config.toml
num_hidden_layers = 12
head_dim = 32
norm_eps = 1e-06
attn_scale = 0.177
init_std_qkv = 0.101
init_std_o = 0.0
init_std_down = 0.0
beta2 = 0.98
z_loss = 1e-05
Each number is 128 + 32 x the weight over its row's rms, rounded and kept within 0 to 255. Layers, rows and columns count from 0. Numbers have three digits each. The size before them is the row's rms in percent of the matrix's.

# layer 3 MLP down (transposed), 512x128, rms 0.211, rows 305-441, columns 64-95
087:135150128116128123168127131142178065071145133161123133075126135125197096117140073201185128076161
096:162145118099161058174153140160124156196136110117032151140114107129139092129122047089153160126146
101:055129116109138128086134145147069110161120146137174098116110117114086128151110133125099179142129
107:141118092169121184043156121087154172119107080117120155087139150116131185119109107059176112100104
100:092146123122123149129064110104107113154133161082113114125130109128098161101104126179166184141081
100:081168123095134173113104189101059096131063116169112093130151118190112161130132162140098117103144
097:175136115097122113108091153100146122135041118104139141137181138132147112092092071152140089150118
091:117111099105096143099072114165121136157138099091116146121129145067102101109146091143134111147141
108:117112132133074139111137090145085120139105077108113109147152165077120149070086116125067155132110
112:122148142084092122127102152143130105106136061091131162099134135153164147164111126142077162147179
094:152200145133173102109096089068131126191124101176147126084076169035088166149113077134120076132110
095:108155112121113120127122046114158097144165128169116172129116151118147224164147127121080150109134
113:119114184099170113092105136157112140121132171108154150078130140133147103104150067120140148124166
094:166140101124162074130116157133085123123126062155126207122162102103136100142086160141153121123113
103:124106107141133106135132104112078137143074139133153120116063193094138094168121156122116105140161
094:179165125130113157104107138101164147101159093116132075146101151209171144155085132132113179137151
106:080210126161070157157128120131118115124107144070119100147163123163124167138083127105046120115140
090:116091136120125149134080117087113130163166064109106133081100130118157157081117155117074120117099
096:116115144121136147140116188116069084146133131141147071129179111136118088139027140112157063117116
084:115179126127064157165144105119117116181148134105098105153097115203154155088127139130160139109093
099:092161140156099067134122156148079118116114140191137092141168153160136168174126131112147120149075
100:111082125125103096105122084098096167146190178117164094114168090152126132103119154126065148081146
093:141127079085142113122127057091208110108123095190109131139183161112178135125113167141172182155136
091:082080149123105086091191141186074097172075109126140126147153124112154165098082131153122094163132
105:079173108165114135150131113160158096166147098104124126108197164179084153080139125098138150138111
104:112123109109133140127096128168113108126148127145135126061102117143142139183105119182125096137119
102:094114190094133097184089102188107124054115159153081111125147143133130160133132125166155194156160
092:050131088119122165146115085160067123167094122140133126185130151103123084159072116136161089116120
114:080151151113150131127118100150103084113112141105184027132148140091157139162127083143157177136149
100:074165105143137101174100109156120125096138070110077106114119185107152158115169179157189078143137
106:131136088105185108120077185117117135126124123112133129087132133184151193077136150160147127125141
101:080100121160164158092147081138161157147122132161064163123178166126123090095104138096178150146135
087:132188123120122099089172112160115162066167134082046155110136122137095105123159114121134118146115
100:147085123145133193137084129129145155091147182070173112068138172109090072173073126173066166073118
104:102122085155150073112155127121095192107118088095088202156088126170082166131105142136185127147141
104:150163095133115134137158116069098157130120116146105122127166102105116113093149077104114133162104
104:113189057146113141132158149095147140099152111134129126123114099088155063027127161170155102175176
100:138103125124167110090147094166138181115122161127121115114103134102115126114130154104146063129108
087:110142117144113117125202135107170140130117121164108149127092165089095110132149174080150072135135
112:109120107151110092147079133103152133144112190116136117132127130147133185133098132121106203101106
106:111059159093111140100120149145125147127148114113145153138114198177109187155124117146126103081110
108:103125112148144091119149163144121077135131137159119143116127082114154098156081119122157135176176
104:102131140083128102196113110135120118073092123150104118150122182120138167134136096108108080150156
104:168083105121147155097111145100143166097118101151207094126196079113126097160078160131148202152127
101:118135147116118137068089061089160163067147104198126110095116102111151128138142068101111136175200
103:134144141088137129145107148123110104092145117180138141149141105200172201121147131115125171126145
096:134129157100082092120137160119134140180041166147130119151141108136117146116104125100159126152110
109:156111110121158094103099089151095126135095139206191079043098126115178183205137105085144127120096
093:130033128139134142133150145124123142101153100151145180127158153135101115131177138154134113127132
097:083095158197152127112068112071131140106167080076108159172129108154217122124165200082081154157136
116:136187138175132127104101157097085219109128099109156124166113124122125131085148142181167120132108
096:175107131124160141220182149129114118091149070106117176144117096115073135117115199144110143142116
087:146117145116105168116140123114116140176094134100111141074183098182106102094161129107127140124199
093:095127072161121133102120167120134183177141094131082205135152074107123086086112132121045120168138
102:149113154096110146082140091153130086080135121093130119105099121146119153175101103159108134097143
096:118130173128161132118204104165109142111172057133106066125165122123147121141161120102093146082153
091:145173133108123130116082094160079127148163105129165154113126090150110191126113059104166152112165
088:110113101148116155143112119100126124127104174099144152101113146171119130090078102149162178115170
099:125098158118089115148116168128138083157124043120147091131107111122155126151129105125049129134152
110:086150196177123138121119109176111178086146108137144112155185109120123078079089157121098105075105
097:120121148126133128145139120097152202144115086161130069148141131141152150115075126155155075095185
102:111143141107085125092162107136154149111147066134146195089115051136075110094147130105106110119087
105:135101084167115109146142082153149116190157179119151159083089158047125153097137126155098148086188
087:063108149165140088114151148136132151131142148150101157153178132146137168115167126120088077170174
103:129134149101162143114082111169124108142151152139171160212157173130132087102133127080134107136138
090:125178168099105071137157143149149163103129164154157089144132122168134096163135099045161067174123
103:131080173173096105138126147169095059098093185178144162148136171126086093122092098073114143147129
097:084127126099127157125153105143150160110173131129157131102128139179171134175158187090163152124135
095:102109125207180129102130158160137146136135077074124117128122148171131155095114125104140142089135
096:116115134105230158119143142131180109164131110091110092110125188147175123049117090043116084130127
095:155112160145108115120116096161080140123130145136104135068115076226142140150115159145088154095100
106:129126076098135165162173154149135128140154160093121146185101125090140068122085060187093177111099
099:131179109114113111118075127083166120184124170157162171159099106082136095090120146084123191134138
097:104136117155090185099176147188133141134148092105071153145131149142139141115129133107213106180132
113:119154160130126183122107153090137134101150185181188177112180189153132175135119122136150168140082
091:170092093099115099152079136114165135130092121116105108193150123155103138127126118148104176121159
111:132109135204107148140179184093166103079181152053076130123116127148132165153132144124105143168160
110:142065143164125117111135104115160126067128093187133122145126146166079184108072096156146176103147
110:130128126120095134083051110073145100144149124207145147097152129136085170096182131180137177137099
099:225194112170144144112065123115151112143129147104102095150170132134098106153081110147134140070133
098:147115136144082157118046130112139121193162132170210107123139141147161138116107132123105118083129
104:112092103083110117131175111195101142151157103141100117101137120115102092092072095080100171092099
094:105181040158127096130149089099138129169193081179093096093086146125103164157120114158100096066164
106:142097119152112189159112108111153065086119136134110132135153116113145137096111145109107117189105
113:111078107167142101145042140126104131108110110191120150102091111115121118157133149180168162106135
101:151098161098136108157125118135144095122127102121114120134122150159114193068075122113088109163036
093:139120127160129138151083080138134151167094193145138081095115126112113170107146104163152132159096
113:172115130120129167136096125136085137146095108163113169155081112115127162156175111144116134167131
101:113160148157184153106130124141106159127091122171117080118143166072108080130155140109158081127145
092:218128152079171101110104164155095151087098104143157067162095144097126111101117097124147150089142
097:103160113173135171141079086084164117137097081178085106114145131160165054168134174073104129167083
098:142165167105139169133121087114130140150204136106077110088139124171132117104104141114172158115103
103:152102112117089176103069135171147171057123139140166101170109122140107152119136134186112126127118
092:127150112120136161174137136168092123122143106072110131074168092125148102143131155192090151137067
094:136097070151091176137117143129121121140143156111098131124059160098131137081074203105113147147075
097:081136118139122109076114158130039099189150090078163105137109088115129176082141092118172161186181
102:111115097198144149115109114122115135113156102169134134084113087183125145105101133162172173128089
093:063105107119117123083155108157191148144121142130113130131139187102132134146068168115133145148133
080:110146092119093121142113156161176137140085114129114154100110110117128147131115132145131213098116
088:205138218129139167110127104148133063172123123092159115131145136113109150127090113077125152105096
083:139099135062046134139092077163140089122112094085119124081102111204186135157101171130109163173129
098:161135118091133088116175170091154095122078078118110134146225151114172148118116157181132114105170
091:124098148104126150136152113115099090127124164104118096120131141177208153134135136172156191155117
097:125101117178187081165098148138166128119168096121122123149106126154160116156181124129099132097076
103:062087165101105147120113055130125072145082126162125113163126146158176144096128082051114172119113
099:117068117090137132121140081159145114129120150140119141092203171109132044094110099134195097127145
088:076145125165142088131149119156091132164086120101134102116051134126219117121140182204107073155114
106:126107129045103154110143063072114100100095115114111140158129087221140094143080107152116129092123
118:152133105133118068098139115118132153105121137071155119142145163144118118130100053124123122153123
092:120135090158091192157126105143147066080112132120184118142083143163151160139144164183144143159185
089:118156119169155134127135163084106190083162110142172155099116187127101174082108125134153110187128
094:171184115137138145140200040152218117134144147151107175081151118176092143158158157096109141135114
096:073099119094193088131094136153202154094180142157080139140148173155141162094153166107112077141100
090:103144145130170140105088178153116120140087158099150125113146086115074062117108164090099145133129
108:105115111125111110077110076205057127110202141093123127143082134167063120104114102154114129152055
099:146193124127104105131158115159128084093099090113149122137101137088157086116146065145123183143136
095:138095116136147131098128140119080162150115124126228159091137100155073163145179153158100115163149
106:155107185133138112127169180142151122075115083096121078078131171155112155114136115101168140111159
106:144115129100154097142099179192159100137149101138178162135120145142169148094145098144133128095098
092:108172132120142107155162155101156124131133108135052074116066117155083183127108086104120169122179
108:176095065128100106135111102177110151082121093115157101177111150050167113114110079136098113105070
104:109122114099141113103111181068122073100103118092179153162041074156146052122108106152160142111137
088:152158182184136095148105067111118183122129062110097129101067142072128153187123099079134159137132
098:124099110133111111098195113132057117163135120067104145168147158120133123131090090155126116155087
108:100148096150105060095155098066152063170163128094151186130125128144078141099173102134102091108089
085:160194151173136102173113081138174102183146160175166127222122126111109058151115093141150134142089
095:134120076169135119135190119075068142112138131152096163189127065090113110092127077148100105062174
101:155095107115160155157138194145113126130176139215088096115091085124115095098038170100138120082149
099:099128154167140179088143121090150120129124176119155159121133088135120176107162101150170168154147
097:112090150150171128093228097140166143099120162131080140113088123100140139141177094126140091114137
107:140146149125160145064136106112208164177075106110131153149110122144117078229168133138168109092102
109:096062109148171125113160152082106118093132101115161102124107145140118119114088146149143108143088
091:116105134184104091139106127126117115069130164071172088113081107104089160091114150148144069163130
102:191164144160115091144142093137086103134168130113153112108122113132159122110157113044127092142045
093:106160097100118147189134181136158150079106138083145195132191172209183137134158102155146049119111
099:120149127174130141102084176112137114177175114137144114095093116130156105157097173181114152083149
101:131141157159036137137124134118104165146107144128022161148073141130104094158142120130089098082127
# layer 3 MLP gate, 512x128, rms 0.256, rows 306-442, columns 64-95
090:130139113185159127126099127185076056143123122085114116137115095065175120147113128112137144071131
092:132143088169076168149105143123104156089107111144096106165154098128148084130086103143158075116140
112:157166097143143141120081092148151182109151138158110113107193096104126088103139143105113110119117
094:151132085102105107197142066092160076118166149106138139061128116157143132095103172157092103158139
096:160115158129084152126132156098131101113167141139074097114158114109171093097086121086191138096094
091:075116124132100146145130141116170169081145081124145132161088177145160155150120174206115070148130
092:107109095098128108134189126124099077092142139121083158106177126109160100135143121103145152175123
118:160143174141207069153081124105156120114109127169208113134105168106099139191149190133137137128081
115:107139143198167122124088145088101062139103123150070080192091144075138116108127127131122194141135
084:125121105107149123122119096120133117080101105156115138125117153103153135125102110143138097094087
088:149146193135118125132131131101104126163186118128113152128127198128169176097122089114122156143123
099:085085115152110132079189101144151146110077165115122094122150162121121169087167129093133163057151
094:122128136154149128124032093096134134111138093125096141093066152145096130090125142106139112154116
097:140133048097106122149114083090141172073128103113129202127169100156144097102045096173098161125083
097:170209119090060156111145120175096130109108087137127105147134169102120118141083134164139120140150
112:085132141153116134131123120154102094073083110124164073139197137159129134149102120143051108161168
095:086126174154114110081052143110146166152086155114163092087106181168123069118113125082101160114107
116:164161160143101180162094109128119155109059126107117145142160126144100158170193127116076172104087
096:103166069122103090141078147107135139133130075154064136105184133086151125136062171115128119103150
091:116119163107163175117109134074147173137184136182116152115133122093160162110118129100145118113134
096:188121114125164091104143107124123108103087143113081137095174131179101157094135154112172069074120
095:124103100107111195143131190165088157213120134116124169159123102135056157100161115167061091071147
093:157126114151161170155108079153125160096194121159181131125135142131159113121175125116105127128204
116:153172137070132111135123155094182086133087118136157105107144143106139118064126155148160143051159
099:129087094135094098103192179107091082185102141131140113123091151124139136078170096155149142165106
101:128171136124099118090117088106107129111149117169168113137130086124144133133119147142125098137130
089:103144133129069139140061122112107116234135116190122135128141081114080118171074126131171123093124
103:213119091131150133140139122094105137124130134163102122113133094084129116107160126105153168145140
088:181089157074123160102095084083148078099102136103136130133133173177171120086123138130131169097154
108:159088105139136129142104120088128081158135078141134148113055142149080115143131153085149142184123
094:126104125092084097069133141158146167179085123151120147136140182141130108124152133164167114113182
081:083133139129131154106128120165135084147113135134106165163141192140137170122144113128170163086119
104:195172158114132136105111149126139123125114154150111089112205070105123137186074075187145144159130
112:035158086119085170116110113151135137121111147126120109126154111114137120131071145135130094125155
104:108090125123143148162163078137120164170094174159119070142151156068122118068107086124104128127124
111:177109095160097137096101131167174132169158123067142141164154143129105145138118164151092099076111
095:099108074116143072075094132135132080085168098127128137109128138126103100122218100178111189129155
088:140086106138137127139095104088148109172148160136126090141099137117126199073078089156095239115099
115:101081114205120148136169164128059108089107099145125171155131127136110176140081150167132074108152
108:073125119137144148190102135173115118079123105081137134134147101161142161073159114149085096125178
119:078130120129075142121086192054128127087082109088081166123134176160145126175090090134126070093148
109:137059126077157168162165123108180124108111136167107084128130152038128169092124171114110083178161
107:111116096094089140115149097112124190200081129115104100193150160099128148168063129096145121088166
093:109132112149129119179171154097153101051177184112055165176103058162120152109142176114102166130091
092:166178155135083150113062106112176109147121119080110116112156105100171154136112137107128148159143
099:102142167159182127122155146141122103133130104092101162116086134114123147114141125088082207074176
111:130149092141114116124064118159128130092145138140154055111031124084140100172106152084177117136089
084:133114117115180144109131146179118116138146151086157150100122169140054141141097150099042142138083
097:122126108132135166116122114143134090102159130177084110142112086110113123130135084127068143080121
121:134152123119097153124073142159165062121175123122117107211111145132135157133114088125103115107162
096:089093128123067177140173083069131139071129135165116114197101140111150118182164109101098135172110
099:097201139129104097125138133164146148127110135136072150102085134047107117095104125133123198161117
098:112079143117173112122111129152152059111179117188116120125131150112130135127187092181158120159108
102:082108147144153050087161101133119099097110101118127150094159185071179137163115135158113106122146
092:161122101113038117163082055075131145113051097137174104102134120136141145129096150098123142115123
099:128154116143141130154140132083134089129134063122079096099107153207103081141137156064139179111096
086:112116084166124039096104164126158135109144131113141209094162117124129110115116067131095185128164
093:106114126117109138123098132220110102074129160136130126090073127086154085169161137134076124129128
096:131129110101121155070110155185123148182144187117157102162112119140153124135118175147146159141136
093:147173130116089151182156161061117107083108097110114140111116174157198090147129115105162133123150
099:145106085120078120107131149111204129137148134097181134148112101179156120125123163087090093116093
099:164095122118071095102159098122075163113089161132105098156128064120146123174121083103164124106073
088:136096091099139072111147150119135108106143177209097153092164118189098133130187123168098149108144
101:157146120155113072128121090116181158114116136115097146066147152114109135150157112147149143195116
086:105255145114090150168112201201108127146120120116167173107074120150116110116088237080083130112083
107:113074104131128182085156170126133093155106159136162166160096166105111151128121109127146108095123
109:131157160119159132097102166074117184157075093103092103089134166175172141120083151074142119115133
091:142117083161170080084069142159135096105147137073150155168073170144125179074149089134126152140116
091:166158125138069174120079128101091159126091207129108116146092123158152098139117127030159157127076
095:084115180165101157095161164177127107133089089112122146177149058075125169122062094148114135109123
117:109173133107115097166124175091088144082110165106110089133086119144153087119116101186062129102123
115:076111158129151137126157116056117104139141161099146145172080127103067094153129079111164103094155
098:150136081175079093122198126097080156131148130152153098099154129149166162134144105150091114075119
111:178132153163115116105157120157129160075145141145149192117119141173124092085120114176134080042152
092:095129100098088135117179069150126114217134132121137135074143181121164134108181154113112173104110
106:142101149147126135099157168170141138158152100146116150163125132198061116113094163137076103105102
112:152080117146117129144160156112108140128095128119130093135153161146133156159128087082155218089080
102:172137155156082088124095116109131162115091095026126167169097145126113076172082087088128173097156
094:132099127142139119115208109137116148148116166134163135117184134128162150123139144173111137144087
107:153165122159108078146041132116218128165123143097087114144148153123116130149148136121125071115172
102:119157183202077118182086129080078126150168122082091130134133137129067141144143134086105173061072
084:101140181132138168125104088154088133086139151026097155131121178147170171078113126128133154178074
104:095128080081173095131099050161155136112144099144132140183099123043116138114120146085104111132116
131:100172190107074104152162144137158090124127155099106073118123122096088151107123071071087082175140
096:139093156106135140017126088135121138071083070144144170116115146122121070176067109130178181146113
100:083102094093117103164125059117078081109158157128181124144158132092110113144036095104127148146139
101:147114130085107132149193172139083127107143158128112098063182109162121114094103136105129122100133
089:124121075102147156135154199062124129179079107128131094098151134100115181200070104165179171102148
095:134111156109146086134188077137134096129098166144088093079133115151148117128134127107115147170148
096:167105135092146117146192113172148125132123163072196157188117135193123111128123099108085168100156
090:060081060087145078202209155142130152068094070151110150130083184095104110158142086151092110101107
095:109155119150096089100078113145110123061154100148132145171131182110149140136077148217074108128099
094:101118114112091193054102106078154141140116124088114162150146108130152125150130123129089135165187
080:140122121090106160110137069183155087177131141092120155136148190077093105139117083147112142071160
101:189156095102164178096134144151158089102077099114142126157119170091153144133181118155096143063131
110:160164107162150119139103174160075129035126100118142161156074172099106097118139093109142160144139
095:126111123118128207090137134089108148189115148126140171162172177097106157124193096124089138140135
089:126196138145101123071071119097115156107116112118177118101130183144128146108125078076164144118121
089:122132127152098102159157112091126197129116120104154086155141118147158087085125136141132108109111
087:088105134128130133115120151118097137138135105108095144149138156170104162129107150176198117174111
096:083104096135071144073170117125179093130149101187115112180171103080160094167197131156103118110155
072:137181150114170120142131086145061124126089118136125124129074164189150159081118124159106166129160
086:113142140139101151144086147128026160161135131128122138141134088123107137108099186130139108144073
107:094124090196107099128121151131135115099114161193101103118115063151135108116101106138070123137136
099:145084123146161146102093099078173190157153147107152146159115134208105132152120144122129153105123
095:171169121096111127112136165155114077099128116179081137097140171191102124120131161130128150095122
100:113133091084134166049132088157096110145086093132135098132088146154074120167107096106152098156119
131:125095111101142131032182109148108169110092158160147118153183164111158131105137108085122175141135
095:149069101097077100134133167147140146183128147118057138167156083190181190110121098119116104088195
090:149112126165094201102085149175087151082100125115200085097123122141184114173093176109149136131123
081:081193179122092100098137098148147128154091111121129122086077115136141130158067185156080093129190
097:119150145100171150164088113081118109074214169137098123091154183118108110142138118078121110154128
089:152104066152086099110145153143111084108130111128173140107166110110114067099095121148108115153056
106:139112111119171121111128159137135155097113118126179153114148131110052196083105145121095089111129
092:090137119129174176087135162148124132147123141107140097123064152078158089062137109112097109120226
094:063166119171166055124103122144165190119108141134112080148121171199108208091098140101130100158106
103:116152110103160095102105081177136142131153137114118142154150097045156136136110157132092167135162
109:148092113149158149115154180114170193118170145114186152163115213110099142143092120138188076131115
092:090134137160130158085110089144143159121152135121138169164102120091172156145186151095118077108090
130:125080097092116163090152151089105147106138140168074148136139169142139150188146171168143164090204
115:112166157104084111101143131086117116157108118136147190147156143169126134100134222143079112136140
083:183138128145074141097161127124149160133107111142111146125067095140187177118110105094132188144091
101:138149111086100158169146071096105136141158186152173086186161118085097186079096202125081191143140
094:137117138155109143204107143111128118118091145166141056123147168153116135140130181083175132252112
081:141136106130149181129131116144161125140152143164130110147162169130134075091130113163124081159089
095:157128150154137145098156080109101095093158096112136100117153097099126129073136119113088094079114
097:080118065093127116143152111116126095134122128154116156135148147118104140144070117187098111199146
104:123176163143099150162097150079143127192146106120088103137117077081157134152128171147163131135126
109:124137201149142139094190157129134134165102130107097131103127122152108113079127142070148134142092
106:179123190157115153126157117118109102064151143116107090124101139151116112163137121148187152185152
130:121101104166105108161135121144109123114128103147135095158142133120165152080087102140127105154113
086:081148086120110066128158130123093142132106143099119208095171132079139115169122080151126194114172
095:103215090140166152134147103085177129103148160110171117141171153153178190130096155104107158119155
089:136139117128124148168157128145159144066090143107100186157164135152169124105146117171149118149048
100:168061115140097125158181169174134217097152157156154216101133134139086120130162131117157091094087
105:139097169129140105168153117093142122169111115135056136183206121158127168179067128105157079124105
091:079162124167136131111098114108085102133206149082166100123131142141148077103132102124160191143119
# layer 3 MLP up, 512x128, rms 0.251, rows 306-442, columns 64-95
093:112105111103075123118154177097171196137150108155121151116068158160068125145116117103152156146142
092:131126116137112126116166103148143090120031128150145105188133085140102141138135080150141158136140
112:098133135123131161116116133112098041078122144149166136106134149135113102163095124189061148156185
093:110110123126133129179141122095076095118066122145095157186066103120129141136137113166130130150190
097:135200152110141099122114112166080070118128170183131116153127125117146116153100214212096129155144
090:189148107110166096096116091129094083182091148144094127092176100113154110134146054055110148128143
085:210114158137129161110090150141130119146086099084152103092073125138130158088112128116154101086059
111:135109139128060166105178148201091124119133082088103182126116138151116135065151068141170126098144
119:123106137190150101165100108107157131158083099143080098122092120084144125117151148151129131105121
083:162133087073099138161148139126153121122123094150163134149103131069168136085135094183133101164083
090:063102055167147139109111140203110142080106109125209104123152103129071120154182178167145093074102
100:059088133056117115102074092103179108113088156146103130123095150214125132073119127145134116084188
097:174125143136107077175182138140085128201115144130121102150132145132151129134129100110153164138079
101:085159107140137079144177115100096160169135048171195168133135102170134129183099171195122061116110
088:112073157130166127178123209127131125185195132127152118130170102168108141080123171089137130073146
111:183148104042152161100106129111171130191146112149140145100087144094156149109152132140129147080128
089:173154146100087150089089154119146153118129161062133143074149133132168086091096151132083151150130
107:147151135154144079109113184130164110161180100134130123155132161089146059085115134083111123133161
092:115170078126051109124087163130092113125120043151063122138179113067144160158056126129115129109137
086:118096149134121087123093129127087095100125099071152151179158136118175159115132097124106152146076
097:157173130109137153125140076196108131115089107124109103089144151129150153112157145145090120138115
093:166101113078103193133122140177127210186122126113124115128124071083118111142150129123117140088138
099:102148151119121112128176168113129104161093146157063172113122133166100127117064102139111092119099
104:141110113156116127156129140119177095182051166207120071154147129190099134098164112170097093116145
106:148131181179059100153158168123128134119125166114136107154152180105060152154211098105176158146133
104:144100073159145128130130171140153109127113139081094086138119116167099160139132127119161098106175
092:153109103063122105127088100161116166128102147114174107192087090116080098138143152113144144109100
102:100175118100094183130129103152130166065093111100135161167122129095170158165124153144125144169207
092:045136135135109155126152126126105163100153087160099118102081137094086138173103111091160073123129
118:139110165151082151111108181085099144094151099068088160145128097142070149129128068164151124095138
097:090135108167120111133157071142109087083155173108136107046116076113092108128088093061064150141150
079:158149095180144111170131139172143131070063100111135134099128111123067125083127114141095111131135
102:105124131077161117066107159111107103075079092159086096113152039129200149137130094095226154100112
112:134138169160150145099203141104154141155118096145167140140067134137122086135143145157144149127084
100:137156134126088190100122204095118149135136102082140153095086154086170112148142074122119155086068
112:136123120096135108138153155135123125098114130146155131101097125135135100112164114114154179109165
099:116160169150137192174150151137132169117067121138140104144139122128123169135038146111148080118118
093:140169110117132123089147147152107127086168084138140169169181149166083059179152157117142061168139
116:081145150131130169146095132132127133166072091184129170080174078108120132133082123160150108159124
112:077121137140175152195146142128103117126120127033131135172109111151146160071181111115086165135178
110:102108122130125140166102115097142169100097153123107137151124113132170161132084101093155101097147
103:134100133142110105107106086103168151152119137086095091201146145130110177083105121090095151141139
101:044105138130110198115122074165139147166141129110109109171103168121126115152130103172104104106112
104:126132109134113114183128123106139113057113220119055113119120082157144143129117143087180139132105
098:115143159141091106167116168140097104135151161165144142153143173113116122062128148163196137138133
088:126100069056148140165139111085174133119067103166094074097141151151082091149048100119151085138115
104:152165101115127109167095157214117126142125148129146052138119108106135119088041137069138127138141
084:135111088151128125121180104059142136144158079139133113199170104132174139099172091159226136105162
097:171175109113140066118088148130135168134138125153098070086143121123135115135068092104141093127179
103:105115126117162143139100163088096124108124096102127105103084123105150125139140037145118150119102
097:166137154117191131126132131153096102179121101083116110069114131165139111098089124135164141100102
100:131084124129113148131156148102120120163143147103142127134170123178086104143145181169155046099114
098:174158078124093123194122114125130183095077112098139099106128119164153132093098174086068141131101
100:120135109185109148132089171128160144134117157131108138182147096100066124131126106099169104130124
089:114125190132170093094166135156126118116172181131058135159141116155158101097155150177089113151127
095:139091120106150115119140139071142145180077109135141124079135149203128094136125055072132099097115
084:168125094192089088110121120083106127156150192141097184100177118136154099129138107157112164137165
094:152129158178140135134157122127175126099101152138150123152138126070012108204121105141192085146142
105:123136156141141131135110136081137079083115081101096161085163143142112053115099133145115111113065
087:136054111113113178120142152123122160172142087169144072099164192152160122092131147109177127141192
105:100150147096124144117161150141125057110154123127129133133161071129123074161151138132217070144113
117:170116139140085167132135080130117119055113121138107105174114102168119116160122128089172108121032
082:130128189175134133136098080165129161153121134071097093118064175060161160107103118098118131167110
096:150122093121090169111124125105122102148130142148124154195157171094041097181137141165067134084072
083:107122139159140114144141060097189112134172124155148098177100101112143132084153090072180193116140
111:090159156154159083109117127144098113095135088147102130163059104126106085152154092122136140149106
115:114159162106140141087096151035105136115064071084113128074100187179172125180126182085147119089115
090:169089105141163124110113140129155134136135087052124151177018152090091127122127084050080177129115
095:116182161126122123113124134126159203134089149095144144085125123154097080140106096140135150112143
098:111158141141066142113157139141130135169138118125106138127115138063152138115067116091127058129094
109:128085126173127120104138115139168119173136080182112131117140123121125153130161200099158124144148
111:171143188075120092156132109091134141124136177123172153155103141116123086140118096093139157113151
100:091135083090137131053102087118163142145067135141182149168097154148069127104112171136108129205161
124:081136098170154117134122137151178119135144144096135140132109179107142106163119121151180132106197
094:056156100141107130124191117136116089134101162128132159160071110104118129100206144160126159144095
112:143089155114140139110119120123086122094126112115128146126107121097195175137095091153108156152127
115:206159119135115107113137151080119154098153123163099139126127151113084176176086118123191151132108
109:157166158115133103090085147074104140125078152132104127136129136183115178106116135145118107176177
091:144100122128107112119143109109114167138108156116152081111178120127162139128166100187151101148128
115:117091106160157134121135106121110087165150171153129113164175153157092132108194150129116081182163
104:132067094120132186105154149128152129133089131139151194115135157115117142138065107138164109159166
079:086162127146083109092108118134169136117131124080097146094100107134109120158112107125121105123136
100:130106159131157162104161081105068099143049063149132114097156099088063137093116098126122172144113
118:056116168190109073170098110101161124115103138152115064036107125123134102138121140117152157083137
102:092152152101085087100082135067105156067148064151140144094118127164169119143134133157136133124066
097:124085108156087109188121053117085081115179166128182079122169136131091142110058077160111155167092
097:151127114065103151171180112129061122108148149145111117055126134142119135089051103095134107139130
096:124145187123127076073073084147134134091102093080130164158125141132142074115151091100053104187121
095:139146153191128139100062154140087135135121099081141172161121126140109160107117160151126123112065
103:149104133083135143135199103169107137106125109091172133183106074177091138126149071121103141053159
097:102079093115164078202227181168139136074142114178140152125081213122109149187169133135141083122113
109:147096155117101086159167131126135114146095114132190103080135087133199110116160149075143131081125
105:138145115124083133145107161070096172154140053117124128114112120162184097080124098093138083126140
084:181128158104126052075138104154139146145122097134080111140186133113153137072125147121104123107166
102:160127148132131131111071151162112132149116120103135128151120193134100138162150153108074143063117
104:176132095159161165134144154158116086075127110152115128160089147092136085123133093117173156127151
092:063127130146115102149182144130207131106163147141179111115076121132135116138110137119175127151133
086:092187127168107109088078147110128119122099130092161118091111142123134144180125054069142118083118
084:155124178134108120110153132075115168145104103069126103116147151131149096076099141170197099090119
084:138106142058109153153047118161155150090162087100108142141102123177169137143111130142133173154152
100:150152108163140126117088117135092164108121159116149176107092105198070179110052128107153113163113
083:141119140160191125159147091080078079108065110112092123126108156194124166092121151120151156090124
087:123119068122147113161089162105175103123162164168131136105159091116179133128137103108117097084107
107:135153076153148125063156139155132150110166142121114154138160107218114117170149127111063062176101
104:105132078077103100131135124139100091074069153144130123101158098044115143124135130084182115125103
097:146098111193171147177154133075111139123135190106144129150100142108148126130160167110122143117108
095:094124166083129173196083095138170121093181182140083058095125000118162153132126103124153135084156
139:158052135165162144063135150165118159125107133048129111105147101128155139136112100089163067134126
084:197121079106074129156099144183161093165106132143063107173169144156128183123091104125126068111205
083:191119121115112181142126117085071158150181139177145129120120128096131188091107089085114137165085
093:110154129079113068123053104148116221115123134115127102088156078117107128116168112135085114149152
091:208141069110144116110062142155132137113118070132140151126131085115157176156088100146134161127150
087:141138136138193102112164090121146177190151118110107115220227144132131136110130161156181150051163
105:087122137137155100117121100092092161067146103192105142173183130133170086135133119120155094182108
115:127128152129138082207131065044105130131142135155126122091137120152139170219093113088125101158072
096:146169033123146180091131097175152133093191137142111145150078183165191126123108091135129121092157
105:107173118149133081145177187105115110139156121150095149156154127141075151159082105154101082078120
113:142134147132105130122098144119147186121148153105076148144130134135175087126094151103142085118157
090:074187097147144192076106117160098184119082160100142153149112125102114149133152180125162106079103
126:170158125158097092141134063159151129137118060071139124125089120107140117092151081105124110165067
114:163124120148127084117169077091104065128059072090169175162169173139163135109169189134039140095170
086:115113082084144121164118154190129095128061105116130101168120136113096137111180133186193092154140
099:141155107139111056068090175177095153140070098138116094069139120093141098199103123152120109131129
102:042110139119118106091123134148169120103176154109114118124138088085161096113141079142076160088180
078:139081138064119163165097138108114188123111101139109114137120143148122132164109124102057107093125
100:113146134030146173169080177142150109090144090100118183138121160198134109220103198126206139150152
096:106141119127077154111118171115108099140086099099174135156138143093119118098098057148162097157117
110:122137140142069147169104147112122136249130142138069123135115086151112136191158151134122074159125
103:172076085189095108218131085092137135115188106106137113118108127094100143155152026155175110133141
103:111092193149097152148115093140108092129165137158128125127102090137091125154163124114122163152105
126:119118165139068123133158124135109127157086139093140144169121129171112109172125149099157170102063
094:089174070126084110165135164128137150118093100155144127049176117105135109115105101145091152116100
099:087146132147131142123174135115172101118144136121149094130174133116136137155133143097119156098077
082:154080134129125099095094116114117146147180082150114073074114167104127149133116125102099138146192
101:217178093118159147137144145127160116140149151172112154141088114110103112118122108062153153118106
108:086123141163165157165141163128159137178110106122147114131114074127063107129134102138082098071098
093:143151124168118163068117143172171093138083147093055142155119120120062170081058113169165107121118